Weights of a small transformer language model: rotary positions.
Each number is 128 + 24 x the weight over the matrix's rms, rounded and kept within 0 to 255. Layers, rows and columns count from 0. Numbers have three digits each.

# q: layer 4 attention query, 64x64, rms 0.0708, rows 14-31,45-63, columns 0-31
# k: layer 4 attention key, 32x64, rms 0.0708, rows 13-31, columns 0-31
# v: layer 4 attention value, 32x64, rms 0.0705, rows 0-31, columns 0-31
# o: layer 4 attention output (transposed), 64x64, rms 0.0869, rows 0-63, columns 0-31
# gate: layer 4 MLP gate, 192x64, rms 0.101, rows 0-69, columns 0-31
# up: layer 4 MLP up, 192x64, rms 0.101, rows 0-68, columns 0-31
# down: layer 4 MLP down (transposed), 192x64, rms 0.102, rows 0-68, columns 0-31
q45:110102128112131079094162162125119111108109141098161166154089121112107139094132099129138141220130
k13:159055116140121107125116113139145141125133118121102146139147090146128129131123110108156143096156
q14:123170135148143138121133128085109132121136120109073126075114125109124113115098103133161163123099
q46:109129144167130154137129121119136120133149094144114105187118169156110132135088103093124122103153
k14:121141126114128111156116164153158131085092098113117116107096158132144129112111125099106114132148
q15:122118119113145159150131119077170107111182140143165139141094131124169095099152090189120084175108
q47:129121078098142132115147091113105129134122142164130144133157077160136139138155141139136142161105
k15:154099110126093166174128137106124112143137147122123095124125157136120095102093156107094109128140
q16:133117161099202086100164097154192125157159154135135100101161117132116109100138202121135152124170
q48:155127103130148110126148111109158136123113122137124126110135102134145116091147172097121128126144
k16:144158119118120129143126129159140107136133106125137141118130152152112092127101111115130139137142
q17:144146141170119125157113140168097153090128122118163131153110110131127151127120081136162119123146
q49:095149146133113152126066156117139163105113133085139108150109129111153127155112103165141116139131
k17:164127109113097166150145100165110108106128123135120133151107149123131163145118116130107121116104
q18:136132109117155079105151140123178138155100164135107126115122130131131117102139152112130147118144
q50:153140138114146111149180097152144126135148154147115149103162133134123141140142157122141158119102
k18:116139146164147106103141131140129108138127119133072124124124145147167115098108131096113107147139
q19:144130144152079148132101127127104117130125104115145155139126130147135152131153125127162114141122
q51:088135147129139165103099102084139146155151048105159086120128112133120126113128110156120125114132
k19:100136137108119134126178119129116129134176135108128114142111109082127133129142110130117146095124
q20:103152146149121087110153138162135114148122150150132121105121142109113075141139134129088142119174
q52:145146157146134162130149114106155119113097167129121118136160187126170138108136112113106140120144
k20:157142135153147080162151135134107095129105134110102174109107171153104142128147142129139110137144
q21:162137109124132104126145067122113131120091141144104169131132169085113116111080129086164124134104
q53:108147172181156109150139136158156141177135165112123188126119134156132135111125152178105115168115
k21:184103115138183143145144080144107148121121119156115146121165127139161102091143114108139155175142
q22:105156139136169163128134110121138135136173115129130118101130111129102096121129110147152153121159
q54:118143100105123144129120087073146132133184128121129135120119137111162117133147101135179151120127
k22:125134146117143113201145112115125165121136109135132088151148126119124124153116117143130157118113
q23:128197121139089096122157147128110123095145159136125128118119126126160100174132128128132116084127
q55:142130110143107138159117108092099136106115096151106133138137132126080159165133137096117115179090
k23:108096132098138139155105141172111090116117120117181130169101120111164159171123161152125141131116
q24:156181124159132148119162155149168138140151157162108144122157083154174119124092173135096121123109
q56:138111148150138135149148157067140122138082092167150151143138116134157095137177117102152152119157
k24:092113159134122151131115092067106138106104105117150118120136130081104107126123134120097116131092
q25:093083154137102123121127111118153112095122090113127141147115101139159149098103164121122159147154
q57:120112169152157132163155132120116155157125141120122117117095107167114104146108137090164143167078
k25:158153122112133112119131125148118124115164152161114148130125116124131089116142141128088098134102
q26:109130102098095136170144150154150157132117102133129138109135109153126097131114114092109118114136
q58:145133082141173158090161134123115113118088072138136126157126123149099124098156152143150135149177
k26:128132162176179105171142136110147141189126147110110164100181146150140133074151123065134113151136
q27:172125123150141106078195063084186107149108142172115132141142114150138118092144166100143173123146
q59:142139142124162108095164147101156122160165171095114144072176153166157091106138152080143121126128
k27:137140146113086140097090123115126108131165148116148083115093094125140180101085112118144118099104
q28:145162096145106120120117120145133176201141149137146152065134101141183136147164142130134131147114
q60:110104132124155062142118093124195148149126122162081127130152151101137155122124158108107133164108
k28:124104098136147106098071146126108122116124149155142144130096118121136114134147109124112120108146
q29:129127087133092186153101134164144163127175092111115143145089151131185142111073144141106132117156
q61:171129101110133150073128100151149143119124114122147109092105111138120089139151164085121132108158
k29:125091147110125101137121121135118123142134129137146097096147132146091149095107146107095172151112
q30:149121148141141138131166160140098141135141096084085116115138067184151148120177135134069113118141
q62:090136105123143116125149121107093116131147130117055132095096150184126116076130162132111140153116
k30:161100146137099133145137101103083168083158119078163163147098087119078148149109112139114107110132
q31:155083074115136119114176135147148144098133119094159144108087127092094143117177121121133142124098
q63:133108128138156143125126151178161149135087135127092090149142094131164143112101142108083123110158
k31:147125150128110137122123126135151086101113137110110117143135074142108136156168126132122102149109
v0:166080146124129151127144133114140135122149090111173096118107147122188153154121130142135136113138
o0:145132122158137101157144115151124137136174182169112134140128158104094106133092142119142145125121
o32:121101130125110118113105091107101154162058090084111151124135108153138161132157170133084119153154
v1:079102154162154113133154122144135134098099120111110095135104108120144112124149108136131194134120
o1:156168109110154120091106114106168133151126161132139133114100153102133124118135121115138095136115
o33:118099149170128141163150125104094122154141122125067140145121114129124132155124120125117157166153
v2:114122112113063113135108143148111111167105120130106124071121131126133138179095100125117135139116
o2:059121088136149126121140107134118174106133065101112157113186111136120128166131103107115108092116
o34:154122133112088129171112143140128086150138158156181130150107117134135151095095135119132147135128
v3:135152134122125134110142154104117120125115087150134121140138158149139120164145149135090133136103
o3:142114192136130132155109080124104114176137135142129127165112137128175112118118122112117164128169
o35:136123061141099122137140133144146153085134114118132125123139139131098128112154110144150083146120
v4:121136138171138117136123129141090088130120127133122181123114159117159141154142153168134149143147
o4:112134159093139140172105166141115091147128089114108102132147128117127110170113164123108159091124
o36:149102100147107126114160102108131114128100146150121122165118122142110148116160079070128121137111
v5:147102130166172110125120156184128077110114128127110156131123116104108110147112125186189176148151
o5:133121087110140138103137103105102062163112104145109161140138158150163131114155155139139106099133
o37:074102163160121118186125120121148159115127126131131109084155108130118142146134104080105142133144
v6:091118111140111141102103099132099130137107124130160168124115143149081170104115145133154142130156
o6:112095154153160143118137124149128120176179131105124120126157160114137122144160120125124131142160
o38:151173147094109118173104159113105122099111104136146126166126124117120132126128127108081149135092
v7:123097095083132138157128137153127146092145146142107136134144167128137109125153091106124093148128
o7:103105078137159129098157084121163131114090118120073172140096095126132137106145154152196158081145
o39:155153158113110127139130133105124115113133137117172106110124148150134120128152141140089146153125
v8:127103090113113142161117172130115106083151125130139096115160125143126097094153104116180129130126
o8:085156139124137111108100134136119108149078147105086154107097177083158138150141163125108134121138
o40:129091141126152207114130143120175131128163132096128103112151124123113125133103129131122102142118
v9:166193162141123142123138101117129103118138120139186125139170096105115119097135112083109099120111
o9:155166142134131149133119138105121145123197160095131107110154117154095134130130102157165139142121
o41:077103114108112144118115165140104154115061093131107169152087128051157154111102150115129104135124
v10:068147105123116087139118084129131091101140130091097139135127081166140135105183157138150091149159
o10:160163160142163170107077141133152100103090120151161141136170100138134112091123084110100077127141
o42:133130170175122085129131117103077188193178164095089128098076127099127126150139156152149152162127
v11:149169137115154151148105176125124097160168146096082142128131180090142149100155117119123133137094
o11:119120129115114115169130158137186149129108132133142112138170084119188090144174142111160137087123
o43:109121132161141123110132103112091107125149107117127127112108135138105147141076120144102127165175
v12:129082149098125142109113166173100074162084119104145106113141149107152152149142152147140158120108
o12:118111089094101135170120123114083150097126090149106128124170160124132111154161140112146149129082
o44:122163179175148131136107117157108099187135171078134116137061102130135143124122156117094097114196
v13:144181115193081142136137131152128151110150156131105135138154127143135143100157118102140163115090
o13:128108152101130139144127159111094145114127167139090153180099122120147121127122170135106093109111
o45:158138104137117150182091154127151118144115096122150128113122146135125148147127128118117144155115
v14:114108090129112124145151078114120146177163143102130145130131146118129101108122120155087161087113
o14:111099145107149139102135134155162133115110100176151135126123081138118149141114122115134152148123
o46:124116137147153086116147121097093130150102115092076153136118204116156129125141145113075107129137
v15:150140143100082101129105156103093161137093154123138156137098165112125103157176125142172137145153
o15:102113149144086111126098150096152094092142105119051147152121107142122084102134110121106100080148
o47:137125103118156146132128101157116163169158123122170108087146149089145131113081134149117144137111
v16:182135094110120135158158142121143106138132120136163116151102126135187091132122126141102157111157
o16:124141124126136187155123141123136151088152148134098122138106116124126100114133132089148144129095
o48:110116133159147091073137102124108105085117140124112136122143092095095138109132146165124136138122
v17:113150146087130125135150136135115166147126091117086112145128129131139125129120114135220108110135
o17:115119121171125087116058133124153119154104150160115144122127090125164167137122092130103103129132
o49:098101143093135136156157134114139160115123076097132104133159115118099081129154185122130144126103
v18:074138157145135125125116135110151142115159127092132118120137126137129136168123133064155134107106
o18:147135082126154108114092140132126156099092109135127184105159104115132176123077104115118134143142
o50:123121153146062168133162142116128114156139152112138114149120135157143127136170134161156130100110
v19:095120079130096134120145136169145157112119134138133111133099088134102133107116147149156121134153
o19:148146108151140145098108122095081118103144161141151159120122090145094160117088072123141113133104
o51:123141120093147122157096159144188113143152073148115112120166132124175094144162170130111142137141
v20:154115099093174134162136128105151152149102121139108171112087100137135144134129117129128142141122
o20:159134132162115108124100124153141067100156098151096098123157139134093130177138165093109134189142
o52:138124128124127160126154097129127141142142135114134136119115096148135133071143112146171137110105
v21:126120153138138133163116111149119097131131119104130119121147166160060112182155151122168118090143
o21:107123077087120133160151134131098123116124122123102195137177114084154118097119121152154126122140
o53:115085143096102132116121147168164152116132151125148099128106150145146128157142144120104115128091
v22:114148142097138126128088174076105138121101089139151116121099117152123120106124106112110103142130
o22:083152108106097120126161163099144118128134145138150126077126129213081125133119169125138179142164
o54:146136148146164094129115118155119133154143172110167105134118112087149130135093129144133086089073
v23:099162122108128089130088113169121141130098083162153115135124139138145114106104128132125117098128
o23:082124155117163165125138083108141149107095156115135131120104147154100176139126130125112101161131
o55:166142114112103126164124152137111122162136118158126138121157144117134094098110127135146113133117
v24:130166113169114114104148110111128172136088148088111106137111162102085104163087124128115142108079
o24:135138113141134130111117071109183137127159159176157118168089126149166103121097138172131104113126
o56:136118145092143149141149194156055088129138108103111147118160147112138133150130138106139154130112
v25:133164119163120135153132163149142161186150142133157146125141154140111139144145175097157115155090
o25:137132166094109107127097118148103125119125107146078117121139111113121115135096129132155109096142
o57:120123121142125125146144187120132116120122148111186142129113134128146117126167138142119147155133
v26:119146154107128184116131105120092082125141088119129160139121128160129160108123111182128168153100
o26:125145182161155101120151170084182171188115154126183115115134164119135080131153183126128113176133
o58:169118100112115139150150085146118117126159120140090134156101146144106178114172102125138123117159
v27:081125178109144109114172166112117145164195099153164150122115116115116136148106125127122150129155
o27:115166088121130082121132134155175201112136144168130143130094122125123130110142124108152092163110
o59:171082152114121163153123111101099113104097139095117116127147130145120146119137122141085133117120
v28:150102106146170160106138102117147127108100127151134142099095130137128109117132115101138092118116
o28:108106152144127117126148094091134143092156169128134134092149144141107123110109115152119104136135
o60:154113109119092113104141107113157135122131110149143125166139141122143135120127127110124164133161
v29:109137133145118134088106095136148158134141134111145115078102161161153110124141159138158149154103
o29:108137161108169122080083132127060128119110173101125130128134149151134116097135116120159134089129
o61:148116126131110092126184127108137112145163102168185133171099135146097086151131131112125080171137
v30:134138116141117146090146088081112137144135108129120152145131124107131127135143145123105157154143
o30:175134149090119134121127153122126112111160136124127089094124121118138118133106118132187137099115
o62:119127146129123125122128127151141144136124130131149118131106120177120119142152140121100094107144
v31:169126122154135115106114134092125135170111129109133158133107111125160066149111129144169127128111
o31:108121143111116132107143151110149102102140138127108108189162160130106143131133147088134141103142
o63:134132102122151108123147099124059158142095121104126125088116154128130114164112141154132120146133
gate0:148164119103107126175101179150170150131127175109097094099110142111143150149138150152115114141116
up0:114087123075139136102119105130137104084098120159136115106148119162132135099112057185119105132137
down0:115118093180116131146146123179142083100112109155105132141103110139118134138091116156096095131106
gate1:158099145111119131140142125132088137120130152153115193188159149124164125154134118134105108113132
up1:165203133143125158154117117097107109127133099165141155171125166168142086173121155116114120153117
down1:135154120105116150099136111149124119131129104112163098124102133150076135101141099117123156129079
gate2:124160129125162118123128146104117115134129143136146114102148164135087143108121104145105107166127
up2:125142173182115136084114148134143152129125098142198170120152119129102141101101149122140117140146
down2:117162144128159112118079132129140137194146119124155145129120151145108130094161138120069137167135
gate3:160081151144110119140151149107138139131168066114152084142126135171097112146143120091119120109116
up3:158119152146129117127113089153107095145094168147123137179165092119122124148137129077147150126123
down3:144120126100138165147165117116100146141139082086140174125086151153136083133091136160113066139101
gate4:142116109127158131150130131162122147154125113126136127126148170137093126127119161143136135158107
up4:131149140104114088116129135108130162125126126105109118123129086133132123123113160095088140129141
down4:151133127109122078136149130154125110155134123144100159108131146096128107143122153080127153168112
gate5:157100099142135121163123133108133137169135140100172139110104095174086131143130102150116098122143
up5:095133069134115150103126116156145131140084122134124084155135158134086133132137140127059111141120
down5:109163133138150131144127151110081096127150106133109073131113116137086148131130160096105134140115
gate6:234156124137113104127147108161117121152127111081147170124127147153137120116158169177122124166138
up6:121113159134101138108117118133164129113136145120121136151156143134105114121178141128171145111111
down6:131151162177154131139114139118147146081135120134171128108155144145173145104152101156125164121101
gate7:118143183151102102143118152104137115141060131097131146126082122117133102158126144127114173084116
up7:148092148144071096142121103159097146146140119165142125170119078119121118144074118069127117144132
down7:106116109173123146132120088127084109101125139126167120116125114143092140136102122102134134101149
gate8:107104141140115108164120153151125125132138108097157159138132143124074099112112131141081145137127
up8:126151184126112152118182144115090127178146172138183091162133129121109135191130147102137159106132
down8:149127122121117172155140155134159087131148127110136133177112138079131104076143103184175142144123
gate9:146149102142121108114157136154093149165151126147100114169089159133095109156105140123156115138106
up9:149134166144094104104126150166101161171117111100115158144089125121130126175128149160139129107176
down9:179152098112138133133091115142152125075134073165132116108118111141132090124108136136160135153120
gate10:091130100119155129133104134119150142141109110114095141099123118098131064159116150129152113110125
up10:104139086113168089162146130159111103117100107110134126105114150133094120124100145159115111124117
down10:145127119110110165143132175174117120113152120124129126142144171156129147154135134136114109114103
gate11:139154109154124112125147103104166199153113144138073171119118107157109129172153109140126086108141
up11:132132140103102163079144130091115129166159167111097114110159152117126136215108162154103145188096
down11:137082092093151111142135141109104133127151142103138131136131143098137101160086127151144174115104
gate12:107133146169110111162131109087128117170182155139163140143106179128093152123129122146123121164152
up12:110144099154128137142118170096148116156125194119163125144160132128150109085103084147122137097122
down12:155114146179129148081111145147108136110140123144149179090114120134147100124126124129156070100105
gate13:131166135141144090129122119117125168197135144120140035107137141182144101133162129088104152115151
up13:121121135158109146096113105087149154103079149136136062139153134136122132123132139092132156146110
down13:101185072105150153141170150090102105078142145103139068166128151094128138097104138143157131132101
gate14:147130129135078154103128126115150149124125096143107172123083088130134151096111138121097136125090
up14:089092142113157128125070113123070161099140115145099147115132145100121146134118143120115132123124
down14:129184099165112133163156131112141152127117173140115098113145161161121140150136108121142123102147
gate15:142148131126157127110102151115116154114137111131152136160136165121089110124111164118179155164121
up15:148113152093119126144134137167118132080134107111126084142133112104103115147131146137135166131132
down15:163134145136102141134106120133120127155106155116104102099110141131172125072138108148129141157127
gate16:140145161152090109124183104175146126130083126082133130144120164123139137144092092106102124116164
up16:103138126140126115122166129146135144112148171144127146115120108144139114161173080119138126149111
down16:113162131163101154142135079117098119096155139162130150126161160162120127138127106106116101138100
gate17:110138096114131142099154161112103132142134134133101117105185151151144133116091156143117136152072
up17:128130110163153098139141116144100188087125116116122156152174156100117150158116144162130147134095
down17:136136129133165079132082086147122140143168145127179124144138124097137144158162076158118116145166
gate18:127180094111151119119131138128134154085126120132134127099138134119158166127165122121097147131164
up18:102139107174126127127136129097148153154161108109090132132127117145163147156143126161155169186142
down18:151139073119140126116124101084103121098111102124110152113134114095118136106165119126156151128132
gate19:131117095100175159181119104121140140130145107142079159116137093161134152137121133166107126104136
up19:112111108123130141172124127145175138132152121095129148114154138128095155163102153144162140154086
down19:106082138116111086086126140103136132138119101185094099137126137138095123139108151126081156121120
gate20:149168073102145144115167138115105121116135113158123103103162159133104090121127160110157121126131
up20:111112141188161097162122108149097133081112129125128095123119087164131147089103104127131150105136
down20:148144105153119104130137153141101122152093087119084095149142154125143125137080120125102163137122
gate21:085084160120128092130104123121147147150132121097117132130110138145135183127112162097122124131096
up21:119138147127167143068071105152183103136152144117085164073120149099111169140110147146120081128120
down21:116111108165183144097136114144112130132106123107117103095140101115149086150180129156124116115088
gate22:154144115115143095103148145103105138126079121128189120163133133159138187081154164134125143096133
up22:123154139123111135139169117149126144151172155147118115141108158115138148139145096114126087079100
down22:159124108148140129137162117148146145143130113102178134172168118114120094115118141119106181155077
gate23:116097134119161106136146124109137113096109124135120153116170142185157090118150132167132129097127
up23:160158114119096128114164170111091157125160169156123125125101104104116133128098094164157125119132
down23:110107109111126129121143115138134124139125179151152147114146165130150107114098127109140153117106
gate24:156148124142140139147099131091106154122108124090119120092137131155137130159170110114148106142121
up24:089156087090141119183106119132151139129129087112138160084108079155144143153162103142131130131108
down24:130081117122143107129135119137157133149131109157140108143118108103162143151148124129146156143146
gate25:154110123122141154119116102121156110151155096124095118098145183153119122115151164105087141134106
up25:139135158117118160162107125119082119084120088143142077113153134109150118132099123106151139139125
down25:147105117112104181140121144158168126152161099105141105101165176128089101119120152075123132119071
gate26:110134121140146135079115146126144148103093157133114119137128147124119175114113163108163134137111
up26:132158113113102130109177139149122100143145125121091111129108098115144115142152153160139164142127
down26:122091146136153134093084105139159112094112123140145105139115155141142116103100135153114126122117
gate27:125152113129137128147136129159099122109110091119132128167095141126128131104140121087140134124160
up27:151174125119102130121112124104102073150151129109109124155124160115110152117138119097123141109148
down27:153152099158142172110110104133110112100160174098065100126149134150143140166181116118133142152145
gate28:114158135134136095127115112119144153101087137111115129167080165140082138101180153121137096160166
up28:105137120173112155153155118126145140151143127138131162096163190126113159127138117156099147150126
down28:116147105128122129093137117202161166146129100084100130119158142126165165119156150139117076131131
gate29:085091174140120152151109125120122148093138171122113122101162142105114075111147125104174158123098
up29:090159127146172137153154127167121145144126161148153132118110078140140120109132165153153121138092
down29:105157117146155130091113121128153138125108171181118108126164109103160073166126121161123102157146
gate30:122114148088148109142128120103106146141125098123132147132125157129184140150126113094106156092139
up30:113131122125130147145111124155106098142139135138104129138112132165144111118119126112117085095096
down30:160120116140141119118125117147145107169157128138128140095143108124124112148123155094099088099128
gate31:149114105134142090137140119118155125114116115160098120111146153144128108125110139114051116131076
up31:120142114157154091189108134169134186167131144134166114152137123104114082158149147116097092173143
down31:098109169111164159110077113116129175141119152152162121105090106117154181119156151090151132144096
gate32:101142139106097123108094097120150151144111088084123128114111125101163128146128107090132130125142
up32:080139115089169101101121117132126142141107111125114114175130120077117147147143137122126115122105
down32:109130131121139135125135138112087106127149151116121153091091136160089070121127149136130130191125
gate33:130102159105101126124137119141115158088092161107119162171129139131128109088115119125156124118163
up33:125127125106105106133107081114158113177072132135130142131096101166144136141127135107096125121150
down33:148087131126139131113128156118128127111145155162119120117107120164135155105135107118134095099095
gate34:087130101135127148103171128115147129120119133130148105146100143152144146141171139125123115106152
up34:099167139138149126117171142145056155127139145153147132173089143177140106102103153115119115121114
down34:123105137119144175134096144201153144095167137096122104149134108105138081140129137121124128089160
gate35:117138092121123125150119139164126146152125138133116180099165124131142115112164098138173128128113
up35:160103144186134093112122133099144162148161129101133096113091142119116152139109111146162100119095
down35:152134163121104131125132126090116190150088158107148096147105080103163148125125165118119169090130
gate36:117159130093087134137099167127123109118146132155127135183160124153117120123118084114139124124085
up36:108078111154134136086159080128128119181100156123121084145097128144112157129137153150118144133118
down36:175112102162154132114144120131108111150124147121125133140145082141125132091145135120140107101132
gate37:068091108113112128095137158160111125114136146155154141130205122152153084085131118130106132138149
up37:097142090090118172130142125094153157216145095162187079135151148157119121141147176096153113093116
down37:108119140093100142136144145118153118188121103113118149077159133145173122133140109130160140107137
gate38:136151145138146078150123082135120134168089128169132133129106120102122129164145107063129051129117
up38:176147137114092138073112151143093103123145118156110149110152142127165136150078120185094112129190
down38:173133156164117154102182153116057131118129137140098168087121149209151167168138111126116106134146
gate39:126077131145139128145108131103141157083103102137095137135111133145169127167128135098105109155133
up39:114115139156127081131103145138153069158094121118143156115068132108148147141122113096134110155087
down39:129129130153100151174136097140150128145149118121111144146143133118137120104128121178137140108148
gate40:122137152144135115116137157126158110135088149128151102112140142187147140107086147122102090133142
up40:135111145139110095140122145119101129139105104133169125153149083185121120113140102152201143130110
down40:138104107149123088142112081157152149163118105135202097118134117131100125104088107141187126113158
gate41:127128169124165098145119117124123145161149112190130124124131075143140099152120086127127121101132
up41:148120131103088108187132110123142133156173100073131120139149134142098105112170130117121147121130
down41:166109147113133125175093132120114169181152133095151126150134103183192129160106154122136130121123
gate42:134139128116104112081135173151138139203076126144130116085083093149155142138147115136122142086077
up42:123134150110093145117163079108144111119115132144128123113134104143175152107163070137100127066098
down42:130110138169119105147132120110107149088163115094156105143081151144126145133187152155170137121131
gate43:143073112152085125120157133147128167162117149115120107100097104090159067135121073130144160143114
up43:129115122145118148104138173138137135096092096109090149157066104134112145135144177125090110150130
down43:123091100119150130088142130150146107176081141119141157100116136105107157134059146090149103139142
gate44:128158143103166125137136157128122108137113117133117096164116111119132113119109123096121136138137
up44:135118090145111113111121133067154135101113153103124139132108119153092146106152120147118178096154
down44:118111134141115144135129102132132129134096109113100074125171100109135141141141131138136143125095
gate45:119150103111154121107081181162151093111134106165099133140156172104162075152102151111096184139128
up45:104142142156147114129165106089153169131116113112120144142105119121135159167128094191115150134150
down45:129116113105131092131122133164136099161132113102141156131148137121143128123092130171141118101123
gate46:142106117144090113128131156144129159197154126140102098135082112124116138078096117112128126145146
up46:138164095096138100150137100161146123151117137179134149164161128156129123152121147129147151132087
down46:130111158126134184087140134130133123144112176116100090169124113097107146111118116126099144121123
gate47:087129107096107097127149117159106157150152165124116144174106138128139150089146118168125130162107
up47:134136147122122094107152085167116129134131114160108146134142077106142147076108149138101142158134
down47:090136134100133148140144098139094156158127140122143092129110153100135113138117105115164131130160
gate48:090141106137129108147137054110122108184128161145156123137127127153116126124094143106140103154135
up48:134112127119121060118153121128111141103120132121111178106141157120104184133124153153176133149099
down48:131124130117156164105121100078140078126140124127143057118116164095137091117154155132117144114127
gate49:118130160153164113148138124159127181110107103174107141160145128111147083095144078148149117123141
up49:139147137157118108128152127110090115137109108168098125144137121151084124116152137158131096135155
down49:110128122133124143130131152103119143144124123124155117118134123135175127165156143102145162149141
gate50:126142127097151136157125113172172143120106086163087096160145096115139128133149108104095136145103
up50:124134131095122105164080108155158137134106135167123145116115132147123176148100150139153130141114
down50:108107103131089105119137159102162100115120144145146089122109146110134133126125106116111136130192
gate51:109124130113114160138096095158120121115115150116119145123128177117153157130132119159160110133187
up51:092126141083163137107108085148127133119155078149107125114159150111150119095182160140137116143151
down51:130149119143147100139128089143109093124194111142141110101129112092133111110119163114118146128110
gate52:135139181092124089128201091129119097108099114139118082132126157151128115169165166106094123169110
up52:147153144117137146152121147161102099156158173153112142146112102135121168113118089167139109108156
down52:167144127113121153150141125117106139119134172112064131072131085135117110103172069105107141132138
gate53:138129128123117149116131157157119136098101123155153132138182143132143101160123148110133116099120
up53:092143114072156127161099170141103144153169170147144091111144175143104126168126137087127159153142
down53:116219122131133145136125157130138129149141149134115157100152144103120151106117106132082119105137
gate54:085144117112154121152146142101138140162096148118109152070120156105079114105099102112099134109132
up54:087123102119133118101099124105125144152131150158117151156169090157121126186094130099105152126126
down54:126136112183138126151129130129111108140163120070112149093140147151072133152109122178117097122120
gate55:161098117134157124115118108112131137124128118080116137128109092143130125124101095125134150153145
up55:148140144110154142109094094127137153123125138139119143118109096135083135132107124141152133115103
down55:090096135124097090116148146139071128149101102150117153158141151135131118148171100097132097085104
gate56:164141108140110111135138168090149149138107130156115137110134110133122122131130152152190168138123
up56:137170129136136135121079123151105155125147134096086133131140135108145171152141156103127140155113
down56:127148131138164134128122150109108149111120114158119143197139135124111142137128160101132105154136
gate57:139116150164133179110147172158154097116178096140106111107128159099131108128100119161132162125124
up57:170110174110091152126105163127132098125101126134092097085154139123148123142084138146092154094107
down57:167139114127122128118157107111142158138133122130127132119120160087097150164135098113096048148131
gate58:075172122115133145106127146075136125122163139151145122081137177123155128149136105067126147132117
up58:122129101111146104115130111096104119138115118131110118097133161123120143143102116143160165120125
down58:117134148140128094158129128126162133147118076096132113153124125144115125128145170106119167144126
gate59:114117085095141128108164149118113087118140126130092134135135147142095156153146157110128146130126
up59:138125121094147125121127148149093126125141108135100117107166160135122133165121151095112095133092
down59:144126162108122085121116137112148156081129086148140099131114161126107133177127147107092142101134
gate60:138083137113109110107132161140133136109102157136140124081145120113131107099159146145137115107162
up60:113095125085106160130144152144085114153118131137130066140121094104161092129146098113119147090142
down60:084090137090158112108133174127110164103160184094113109101149139162140104143153120140142149091175
gate61:093115183097127126162143140119135123123140114107148095163132119158152138129159139158145195140128
up61:131123133159141131136084120098113138154098138106135139119114106123112114073119089118113122123155
down61:147128133093097108112175119153152117127146158147116114128079120159142112104164152160138118136139
gate62:124096124139155104138157101142079117144128140138151130119142120158110164115192145121139086134103
up62:130161131113120168156162104106184136097168165154143127087164144143119101142078114130103172118165
down62:151111130106159101087135079128143115147145149129140169102157145143105136128151108149148072144112
gate63:157116113143170114120107118132121179112117136082146141114121157125129115113142156098114128194121
up63:138118168099119146127138132167120133131113124118139124135102140112124142130103161141160094095171
down63:152144127109159151158132146178152120148077103130140140117160167115115147138133103138119085094108
gate64:115123099116117086166107115148133117126132117104148140111140116139147125164103185100130146145106
up64:129148109128144112164066114167135115089117116122137106183160108152085108101079160110097107120115
down64:127138119105140152120127143144102182067154149126127099149140132120120144081123072157119124094141
gate65:160123122097131145125080118114147145106121126164111119139121149147099139134119150140096128116120
up65:141134139088112142151096124112151146136115133140115150134117167136129143119136148140109116148147
down65:105118098126145143101137120083142088127146124140132122150150132112101118143127120098122130085136
gate66:078126175148160137112135101128108137146158153104124114122184124068149082157156141143108148167128
up66:181121155089111098140130139123124147078145109157160108103147138120120142123143098127093160131102
down66:183141127108117122161149122141126131156086068146168138124141129106125144143123146117147113162126
gate67:135136177182152111089140151104110118130151138166209157120167115166107143083081078098115123126149
up67:133151096147148086149116086104148170111104124135110154170097109088175144128139111184140150149164
down67:148116153178109106089146143132126128061126137120132094097157120145119121115132136135102115106108
gate68:136123112137108089075091123118130153099146160128112084134148163112134120066134124098120143172112
up68:100132118161153123116127118090145123150129117137118127130122140122133116137171118146073119143143
down68:126102119112141134171091120138112076083120152119136096110110112137119117115108130091169142108135
gate69:128145126111071148143072144117133147125097140142124129097130112143144168108148139128102137086158